Weights of a small GPT-style language model, trained from scratch on English Wikipedia.
Size: 8 layers, width 64, 2 heads of 32, 1.19M parameters.
Architecture: RMSNorm before and after each block, rotary positions, tied embeddings, capped logits.
Each number is 128 + 24 x the weight over its row's rms, rounded and kept within 0 to 255. Layers, rows and columns count from 0. Numbers have three digits each. The size before them is the row's rms in percent of the matrix's.

# layer 2 MLP up, 128x64, rms 0.225, rows 16-49, columns 0-63
081:140092160105145150108101129132102147136144128139136115106125112108068072105118117154157123105132127154127125126182136152090087134139105122113138131157122131137078164166123138173083130135123149
132:141149136140130112130100118088107121104122099134117182124105120137109141139095132146146127152076129135155122138133141162120134173109127156116113076161105130145135108096125147071137055112154127
095:144125166088068196156129129167133138101113094138142132103094125093124115092138129114119121142131140149136127115155152104147089126137125128139155104140183129134145143101103110082134150156115110
097:129110096119123117137160092120186125105127095134099129126139150175096108101098131176141122094149098123159152084123137129124115159134157108152160106153108130147103171092097106105138114123144143
090:087116121175096115144128154099070164129132121145125113123157107144093200142109147120127143123101130096165147145084116153149152115125116168098130109128107100098147135104137157142119123118126139
095:101135128099142102142063124127120129110109102148097087119165140085119127157123122119115148103141125170118121148164074151136128151105104126140110142131142127115080129166152139143095091086102115
095:119117107124119111114126141124130110115125128152169135125139137133084151101133135146117147101134140169121129176135109078082138144135146115140139140158157114116177107151122146111078067085110079
104:114151174112152161167104079134145104117089157132084147119098119118095129150112135157099128124111120113113129105121140131111135124109114159125108096130165078110114136184104102140082124117109102
097:166100108148151166115159154097166130133090113132145140168138166130097144155125103157136114148173148133107153130096064116122121149098136132116097115129117111131084147125138108126106118136177155
097:110138128102135151103099080132089172146134156144104120121131139066159132152159146118091124104138129138140102142159107115105136123133150100108134128165132176125097138102089165161141139139084122
088:147137121147094119134151139115105142149090120106182123155152132128115085146169147106184171123121130122109167140125133138085151120095147155144124107136130117125123133086119140186110146148161090
094:150149141169084132087110124163131127113112133162142158126111138140146150127124154155097104147145139135155171089140135138137159157156120099158144152127082127107163156113080149085131107126158108
112:131143166185103088129148139127131147144142120112116101158158088128109101104120130117133136125099123125136152139137124115115116161164145094178105130104110091118093101176125122153142193140148150
099:127147111130096121149152148089105100109159137083149144132160163122096143147143146110129149122114131106123132139125098111112117110121083167125139094165117126148143087094090129151103053135143105
101:115158097168142158105103125122094159154168103133093149123113105144106135133138117151117143129109137136083177164145142148134160117133143132149112164166135097144156092124132144143122110061156130
103:184153147123099121114139111109130080091099162134154158132139110126113159140111125094127155131110123131185106122144139151091178122108148178165124141115087090114140110129138149125114144109150118
095:103122113164086125120147140120102167102145071167173094108118118131139091125119149134102107099141143108114099118142104118103128137145150104155113097169106085121133144123089109129129180104119113
093:121136111086126140107157124104139096137168132142122143119162100109111130132146154152127149115127120141136100089146092133138057146138129196096159134130127104111151118136112169099130161157130084
103:148164108125080096128130170097126146135090117140167123145169145100112141110161128137086104144128137144084135163114121146117123118120128110131137111104051107107129110112123114140157075121133145
107:144152111153134156109153112110118107137104070073145153093164135139154110122127101104127111104133119099104175148104116122096153133137119126184110092134155090141119144107147110109130152154095148
096:129117114127127125142097128159112127186124183100127094127124137171158116097138143117161168169113121127157112112130117090095127066126135141121082142090128116126121102112140125123158126106164100
102:151106109098102112121111110108135141101115148151148122122105083139155128117100114128142177088097072127132143106123142144134092124163140137124152127126136115161212161133172119152116135113135139
100:165144121107123109133106119165145124131125155119149105127126108129098153110088167134110103119093133145099110144113128177110148122060111164148136118160136151128110111132124141114200130146130076
111:118130156136135122098154140104128107121143160118119104140122202136071133158153145094109154122121100118120118134132123069128129096144125147082128164125104127150109126110100104175128109085117104
097:148102159102150119142128132139128134115146118105116114165140120127108090117122113123100117120189105127161141154119133084158139105171100155132178132073080092112096106171127129151111117120140124
097:107091105147146149132155122121130140118143164127125132117138105107114149115086118125140080102080082100116126116130115148128137130143102144149118106145183108117078145163131157164109194136143147
104:145144139156087138127163143141112110151133147099127126156130103132113131125175079150127146135071141132133128154121097106150124143137122106151115185145134119163126082095072165148140159147141145
100:130117130105170139138130148119153186152130071156113103127109074134117131146136094106102143150129127116176126098084178100127132156127101125097110145111115156098123161143133111121105116147104113
101:173093107124142109116120153159159117143158137142110152095096129144104109110122142108108121116131148174160097113132168125132141152119105177138158129132126170141131090122134102077067113130114108
100:152176135153085126118122145148113133080100130123113114079154134150157185115095094137149123150133157153129129141169136103160133121126137101166143113163149160129107101103104113142133116166153120
096:131176131130107112104117147148139132077147105133132088155101104118097112144143143123083143097119121096138131134122112143139144120176103123143168174132095123169134144103122165190124118099108142
088:134147113139131136146179096145155109111097095138113066130125136102127154135136117145155116134160136111106163143122168167146150119120141124155111158119139132108178166177095121142100096142134089
127:121128134153105112172136172102096111173117135139130146104138094165119098135160140146125116106091129139124113131131108099061115097103113121150131109104144113119144093123164089161088139148089127
111:124109113085088135122115146155129131127114143145112144175143076135125101098160116118098146106133154115103099161109106116106093115123110087152120115133107177123134106113073142180148149132121102
# layer 2 MLP down (transposed), 128x64, rms 0.143, rows 16-48, columns 0-63
095:107131135101118113107132120095153097081116133121144135137140114181145134102127107130095068143112133070176115107084146106137117132129122153081125103136139098088115140128131133135086100137149105
117:117110104115132127150115095164111090123136082123129158112113172109170106152119142117114095118083147115150129064104118144166146126148135155134106097127110134112154146140090093120158087148111108
096:120138129160132109114102121124093191149104097133172134110129140143159105121112087172118149142099116089154124183139130181130149134155135120086118138108141115143087114141128096152152131135114103
090:107093113124106141132134120126131133129114100078089131125096107099131134151117113108145115127125117133106122174152107120138146115128113155137092146109116146083223165134099132146153093101110152
093:105154145092123145116108114156164130115117141168132101109125162099149131117117134174106142157147164112133095101168165079137101129141155101113164162102171111119094138143135140163113158126140131
099:122176136151142158070181123142122176091119121122139162089125168103142119101106153119149152143129133109157123133113170104104096139163143117088119116126149126110121092161148139113163132122121125
096:155131132131114154099101073074151141124119133148148111167140116115154112108150157144124145149174145083159139133124152119118152105140139175135137181146100131128139158128114068114102132130105136
103:124138153141083134128144155107078122121087105147140127116125092102116119164146110145186110125123137086077131125112111122148135123062178141128120130125152160141124122144117101126160134145165153
108:127119159136127077108117135164117104140111135101122096119161128158067111140145119129153111130172103135107117126086136103115122099104110125096149133146124093125097145120091094152071143083145126
097:097119113152150156128100102120136132104167156126118117151147128165158111148117093101162119120117112105141075135112197112106120128139139183136102169102119103120097132091156145130113097127127149
082:154080140145107123106110110143126109119123122138121107153121157146165186143118132146132112145148187133139080098131148149124074100129096116119138097103150094129171136173119114107112116134144161
095:105137114145132159120112098134111112151137105122117092116113137090096149161182182091146103153150108118096124136098100161159135124140126157125133127178128144104139181126163156124123106121095111
107:107113125123149100073140099112108160100162155153107157130074131109133171138152127125175110163123146119139128154133121134149116122082157130143160155136107110141133165116119145164142092138082117
096:134101137143132131115137107138122147099129107143114100121155144117165132127088127158131119135142105106102157146129137118138127127153170088133113142142082131136135178185169112108111152049111160
111:161114180095149081127122139125146158119133121103158121160124130124094115123121150115148131084122118120110106131135161117102110102169124109105122101104118121096097144116200122115152130192129123
093:154132148148108138155133104141171080118131130104153158116101111132102159166099129074098127126128146132158085127172116174087111106112158183138106113131145138127112127118135132145117122119159098
105:094105094119155100135133152148183155145123142132142138125076117111133115141114147158133137131125154167119137151118106151102156111146095164144154156099124101123172122160134158120175163172131154
087:143136115148137083168129150084105160136117104155145094107147137120133116167074092114143146090111134099135175137090125134148163132132119123150105151151098151110092120133141129189135118118121128
091:127140096148112120131137124141159118154151155078133139120154116145118114124114143118161099152196110143198125095138118113137092097109133129122111100119178119113167122132106132138083120089148118
104:133102168126139169141130154116117157110115149098085094124106134098083179115118132114104157160158182131122132144153099114151119115109099119120140127107130176152165111164126148130169130151123133
094:140121110128144126129148105112187118125151100110145143123096099110082153104116143172108123170147116144144160102120105093107123119158125103158147134151103132154150164200125123157103128110122152
098:123111123163145131187154158130144122157107105101116096124134159160137154156120158124145122130165184086120130139159095128155139098112117157148111095109107131132132127183111127113126122162092097
097:123142134113127151127107168133137133109151134187158094091150114194163169124134141117112164112129120090095118139094102118109155170158125088100150128120095096100124134128130141154128119116139142
105:178096180124082095093166128153135145144122138147146146106127112122108126108120108089158104136109109152086138111094089127149164147107133140125163116150151130119149157154134125101151086110151136
097:143128141148108137133115138126095125111078109124135174117147135131153146099109151114122126095077154145141128097149118112127119122142154101123128061155158156124123112064090130072135117135159141
094:103173114092137080116133140154133134108142098129122129104159163130116083111143138153148146136148120183146126135120142128175161149147134110115141131118075178119156107114107086098134105149115151
096:131118111131148108141116132118127168161130135130131120117143195104164087148078104113164134106107128122170086164138182125151150103128137126086112112098138140100136137161120146093129142143152148
108:140118118120116070163133121135119150129150163106159161091106133130134162153146128133160062142085150086135106105140103087125153116128122118126121148123108116137096131145099143133106161070112124
107:101115125152114147145118129131096114105146089173130131116112190122155128141174087120151121114128125080145151093125085081124142114149125111099106128133142158133142132125188151154139128150124165
090:108106152121142118157149144135113128157108095129101153128107110080113137133171132114120116129103095099093171127101112151116157152141160139106130111143094150122154155203165130083125136107147132
095:120126098101180152166165158063155133152126141146125133106159104139093123148109145126119148093119122132110163109125105097117128160104123129144115158151133127128140123089187142137106155150090110
094:103091127114104136143092124121080093153137137142105102125139112140119103152185129143164145180112122091113097134114130108101132109096121113077156111087139117114150131159119129109138115152102172
110:112146111180147128110133153112088118159132146139117125149147133094119080166125115149131149159077162136147159129141131107110141118121116114123102165127152123142078144126109117143096144161060149
# layer 2 MLP gate, 128x64, rms 0.217, rows 17-49, columns 0-63
104:133129102099134096127117134139099115119126120117149154159120154094124155146151125124119136155138143139079081164128090153098114072072161128139120098141158172097108115086110106119135111141131105
095:114144136160075131114078156119087169136094093135163137148136158155115083141147109159145169120102118141135091151097126148139109132152124138108151155124117163091092094110120102119132117125124130
100:164161121139136116103110130129103135137154101154146131137116108094149144120153116092124133137105149125086146181158146105118093107101124189101115151077161118115102126095137137159135148095095104
098:157101118139113161115139109129149105156134105071149138132143151175132142082097137142083105128143127154150123111119117129112103105143092120142111169099133128159106114132097126189134101079146131
095:130082148118115056102087123098164122135144121144107116178150140141126155135114142154109127140171106160147169140086113141098127094132117147141174116133132132121073118130145135132100134136134127
096:131122128141171146131128144139167094099134106113097136127119159140135139128100153136119140153103086138104096114142165114100072173074109103127137094108145104116118145073118117113127152132091098
111:076117109100129161158153093142106112141148132147140139109130129115111161136084139108142126109114108094106139118103125171100103141122112123153151077158175125177125114127113128146091130153176102
107:113100139129100111154071106157116100113141135109150130131105074142146119103111110116108158083121121147165137068140132137122146065137127136109141141102177147119148090138111125140162131141113131
106:125157090143137146129100071119135101146122131133090107114152136090114104159105140125127134130135151137086146184137128113108122120128151152148154145145125164144084137093107147168162103150077104
092:136167090102122144086114121124186126149141111133124194089124137132131181115123123157120105098096125090132101098107120119134097143109107125126101145140131145108130141102147154076126133110101153
107:151099114117140104130152138095167131115109113147170139141136125141151136088095053134147136080097184117135124142161147104092111142107134113151115132131140153122099100162157089136110125123131121
103:115126119115120207150132058138134110163104119141134079143135135128101143150130095117119084138147097135080145136120095157109162114165112144133150108112121095145133152119101145129124133125117146
096:110129117101109136147104112139125117112123159102123131142114146145122202117144130114112120105110167115146129136115111156105151094064122156112133124128157097145140101110083146183140093172107106
105:147152116143095157120101115120133092104150158129145132098164166163138109118136095128120127140158160117129144107134065173129168153075090152140148118151119114141131153131120119139107130094160164
096:117116122126140138125165128134114131104166103107075117087099164087120126103140122168139087096140169136115121162127127128167135116124093145130135121148164163159079135120140094090113132159158130
096:163131142132138192125137112090131141171147137124139120129160128121145151125162102081117118150137144086119130152142110138164165116133152156143092139098158106126140139123077142167113147126134070
107:139145090102114133084165118149147082126140124156102157105118142157134081117168142143138135137140146147128075099152132133157087118139121151118175107132135115141156152133119136063158126129142153
101:105126117128206165113156072158128064145146148157087154082091154125131121126128140114129112122153113131163100080137139130114131144094105132128136130124160112144118141122113130124109148128127116
104:132125129118099099088104126147136114119134108151135146121132096106087093135122116162123142126112165150095120093119111141121101126113152094128159155141083211103172130117134138129106102088137107
108:157105113130140146146168156129150104142145139129101130126121118140063157150147159139111129088154147144128133083154146113107159128058096115126175161162167123136100126125125119120122142132118160
095:103118161093120063114110113098098132108120113166108147109142099089144123100115131155119123133136105132089154128125137142132125156183097116127122157106167097114113139098185136147141144088119121
101:177189142126119132137124104108154112133137132096120131140146151150146118063114138119141130173114170100117127139114160157160074152089133140143159120142159157127135151166124129110148127134149101
100:124100130183141102115137122144092114144150141162121137124113166120128120139093110152150146121153083144133150140119062127145108149150144119183112126102131078159135137134178124105164150146135144
089:144139112114090128121104127136121116125101136155156145067139092138162089128104148142129121101096118112123136110152168119165074111132100143103121090113169138125086116092114133081134161128105124
091:110141105101144129104149108137124114121101146157117146097151121126163130153115162148126108120106119151165152119170127149123063172153115118151145137155178150113116145128136180175141160127124090
097:115143118122103117078096114098123093118109122175154140099140072137119113097121147128104156150148177153149148150115153130123109153130137119101151079139124154149145157124086146137149155127092098
109:128104135141131117128105175104104105122088147128131113117133169147132117155130119140177114113121118141111128119119098185087131085110142096145157075120145109124122084132128114116189103139152162
099:131147140138114103112145096068137139111130153137153093130140117061137094141086140079105100119124105099105132139124111119164086152126140165111109119141133120121137147092165140131107142121086097
102:163151142123145097142151130145100117136097078154114126050126133118153139113109137106108116179129159136117126084130167106150109116148162114106135125141131103115134172104122153143120119136173093
093:137150127170111093120109137154119121104150098113117105135140100105162143118142121117124090094145140082123105094155139192081125115157085125123128163127084104127140151125108138132110084113095130
095:125117139099136084115136143109111128148128117122159110121203154163128117133083115147107137099141133166132116134126111145134139175135103123105084109090120107140090101134081137092119114103169114
090:153106126116113142121114081111115140129155159125101121136140144112147167076117136108151142144127110097127124112111182096121172107144119141110132125123158098109114149164054188123122135114133114
114:110141146139129118139147103099089125147138112120134139102116128098149047159130137137135138140130094143105111125144118126130145157151123154142141101135135076106122150099211117162143147120169128